Each number is 500 + 40 x the weight over the matrix's rms, rounded and kept within 0 to 999. Layers, rows and columns count from 0. Numbers have three digits each.

# layer 3 MLP down (transposed), 384x96, rms 0.0828, rows 295-313, columns 48-95
511533485538483529489496565494440525482499479469500566479454503497425478525499513520518459530449528475486498475471531438515501464530469552542497
507477476513474479464429512481494471470555584528439480473448519437508501510458403515550560429526426557544429467489505498507564494468468530527439
533516539471456507493560545495494476456529460496530469527502514575428545515480508521509500525529538478501535539479524504541443568536546491482477
568484470531483473522510507461576535552514493551560494456480488536504528492445539464471581464481608449498570493618551472471518482519463384492527
494448501562568540456478483560477542456442456448480493529456541503560448567435376546410499420468507499466570499513479501530504502482520537490525
491448454479519464432481467581476523428507499444483441539607456509538510516522472506551502502440417504590446539468468465462484487562437512481544
435459384505527545422422467466508490497443478524552560486509556530510499457534508513438517494470546538441501490431564464512481467482473506488500
505472509434434538452509488480519524428502477459483450465443494526560526506456527487472486522537518459543530517496529518470508521475452419470534
490450531442463496516538445569568459514525526514483544457462490548491506472521496442502481371491470489485483439467482482513452516502565450493464
498488539477510572535504550541501466510485414404496518506419506590537497492516471525524598393431452531552465578545447506444452501592503570490537
433486435509526523479481534520462522511451482488476502473532483461451470516465557504549572460538486527516512495466500515431524494457477472531421
515533473488473490501529591529530451429460468525506487536482595494539459518531539483519512499481599451573478416548454479513463552493456465499498
532452495473467545500481520572515518570498480526495491509521487520537469483508537505510465489469556533585481504515526553578531457466482549522537
443512537553421515541482503536456517544549543514442505480535474463451525489511514522521520509506495517522501502519547460440521469551486476489472
499504451507496440521538494540550505530469556422459503492432475509514510519449511489448565482474520582589563516533508567466453409517507483526503
494486428564491446506498470550497534519446519476495542424570472532437469561505485509478572484505436466501525506510507577488565485504485485544574
414483580527526468417458451435437477396519469501567498466544417539508445476489514553529537546496458539525485555486540517486463571516485447476477
507486490479468500486543426573507545499494496473479476487578446538538529407424467530528444508534491533460472504474426577521457467508484439445464
492518484476591468508593484515492528488449530499532485480483440467523533579581544512522474547485589525529531457482473451487579517507472478470505
# layer 3 MLP gate, 384x96, rms 0.0827, rows 296-314, columns 48-95
522486509453476508546438460524500486584543498443477476517498422402487482521542485455481499479548543485560476512492521534516441493455422532580552
508504558490502453477576434469514503542473507500433497542489510532447536555511473540454501549575548557427495457403506466551521499467575505507481
545445506484433441474466523505492514465532489472512549463510420526490485474469554486520414485519383434528435469486456593513526472447535539512511
542509437455524442512496508549451434498566481568538584470558497505456537464518451530511409536485466505547476462516481538484516536457486491488429
495503543471394467501529479493512453524537400457498475491498503514527507512496497525576456423448433454544433440556478538504494529480485460557512
495503465542504528443444564464458506507563564587474486486497525443553496563485456458570511427496528429518508492496454507509522546535523547520547
475490464475479512546471481464522495384503514528499428510453562540578505447565479484516461537490463480535451525510561504526494547505438490490578
495553497460486504535595458573497530529497523517444584432517502482483464599457543493444477471416524460521460460461518523532504449444438470491454
490498470503488546473470486447484488519477539577456454462525473478472539537490451551536468496506502465471551488481502537534604524438481515500604
468523517513476532505471521557547481509512462513494489494434573537512589463476533452419516523501486594517528502513433508513567483532462517462467
540485514439451509517523505497457488476563498562531525522485460466571508480551541588481495499440545463549500416523520436429487531496454529532483
533506458549542489536491515432575497485522528502511429567468460515494552463489473507475482526525493568444473476432431428529525460530543489512486
426519478514583536475558540392540505509443501474506584426478483506479462391460525385432441470449453532499435569476510506560531563533470477442495
533454488484506465506503501475527505511507483503504500557479504555557498519561520443487462512439509524513580540569481433545501524504573519506469
520531467457455486526521477517446446452463440522448492486550557498503531456489489508495537453568489458499484511509485517555442545471526523482599
514522587531445570494460514505538520569455497507430523479461508528580435496570476571461512481490499506587517512522545516466533470491479547545466
521514540443482523421476543487487518471525454488521528516505560487520440498500452552479540568429439512503515529525489514512509517414471549547577
417489551525490498493506463581480464507507524536557424527434482598488465469475468496504532557554456512465572465534465504507533513463523443505490
489577455465472461526590581468519473491470444463462454576471513560590478447488518538519513533511492492541532451551523442464438549524504478501428
# layer 3 MLP up, 384x96, rms 0.0827, rows 296-314, columns 48-95
503511525502558526569540516474563499485443513495542460442509415476541573531491492515547441482493549505511568542532551456477489529535492515488491
503505481475505415493501488446518527498516549494467538517504479495500479472495556462462531448415511501467476553529457461460486428496444493476454
520509479565487480485493425579474520542519496443503480503554505509426530496442472505497575561485515522479522572527484443504520471506519493463550
503534458464511495531546460518519571502562608528486452490531515484580559503459503437550522479505530576547524541457508503495554517513599467467543
535429488618547456478514581552499538505457445456446495546517527489476502516535465420449463454565603483410523498534552502521449489514449564541492
498416549456561462532498497549519479538463462475430466558515501566444433486554478463401491556524487537445511536456535531482480440487574492500457
552543491502529513526456535558493515507496508539552567501488492535456449562504486444488461406457441438539481468477451510452466421525514514516494
505505503464536533479437570459459481513519481513484450481517510489534488520452500578551522576536479532539474560563540526528540501540458469501566
581557531458533522446515515522426482579559490467525436498448497490459544539492542597449509532513516460510526485480532589461490518505518440493490
448449557477488498604515571541495477484415478568519473498531479526554486523528431442524536459501503404528493494463510502459465464505507509510515
510515451526546504427498505454580409519536533467530472387536516440528479522484549471449575538484494536519530561436562559521571446482449487431527
514542534514487492599528494413505501497505533490546493549477530453496527486427507504552463465542487512458496481560529482477482466500500449500457
547427440547611429469531475540455509496501431469481521501473557534510520447535511458474533503527422575495434481471506498521492595472495445438442
547493499577494523523452481471502493520492507508477576527507431452551443455469515511494526525504545525445467516493464439467529553481509484564489
500489542480485497510550473437576546521456504485465487451483562505543562524557555522500451537465437579459511463472532498507440536508539532510465
483619488524431548499490491514560523442467497533532569541536509549578428529510516490468466520514422497560528478444521482471576500497490484553486
490439492468576479459488559533504531459482565433536514536519484436476510537555424469458514509482505494514474501472373431463516539456491542451467
548430494527441503510470551483489508548507519485563455509501443547441500483466458476474511400563452455524506461467508523516437460543483505522530
538553467501503547569509477496536445502486492475460475524431541483473476518537586490516469492490484479557472493488498559531532531521511452470565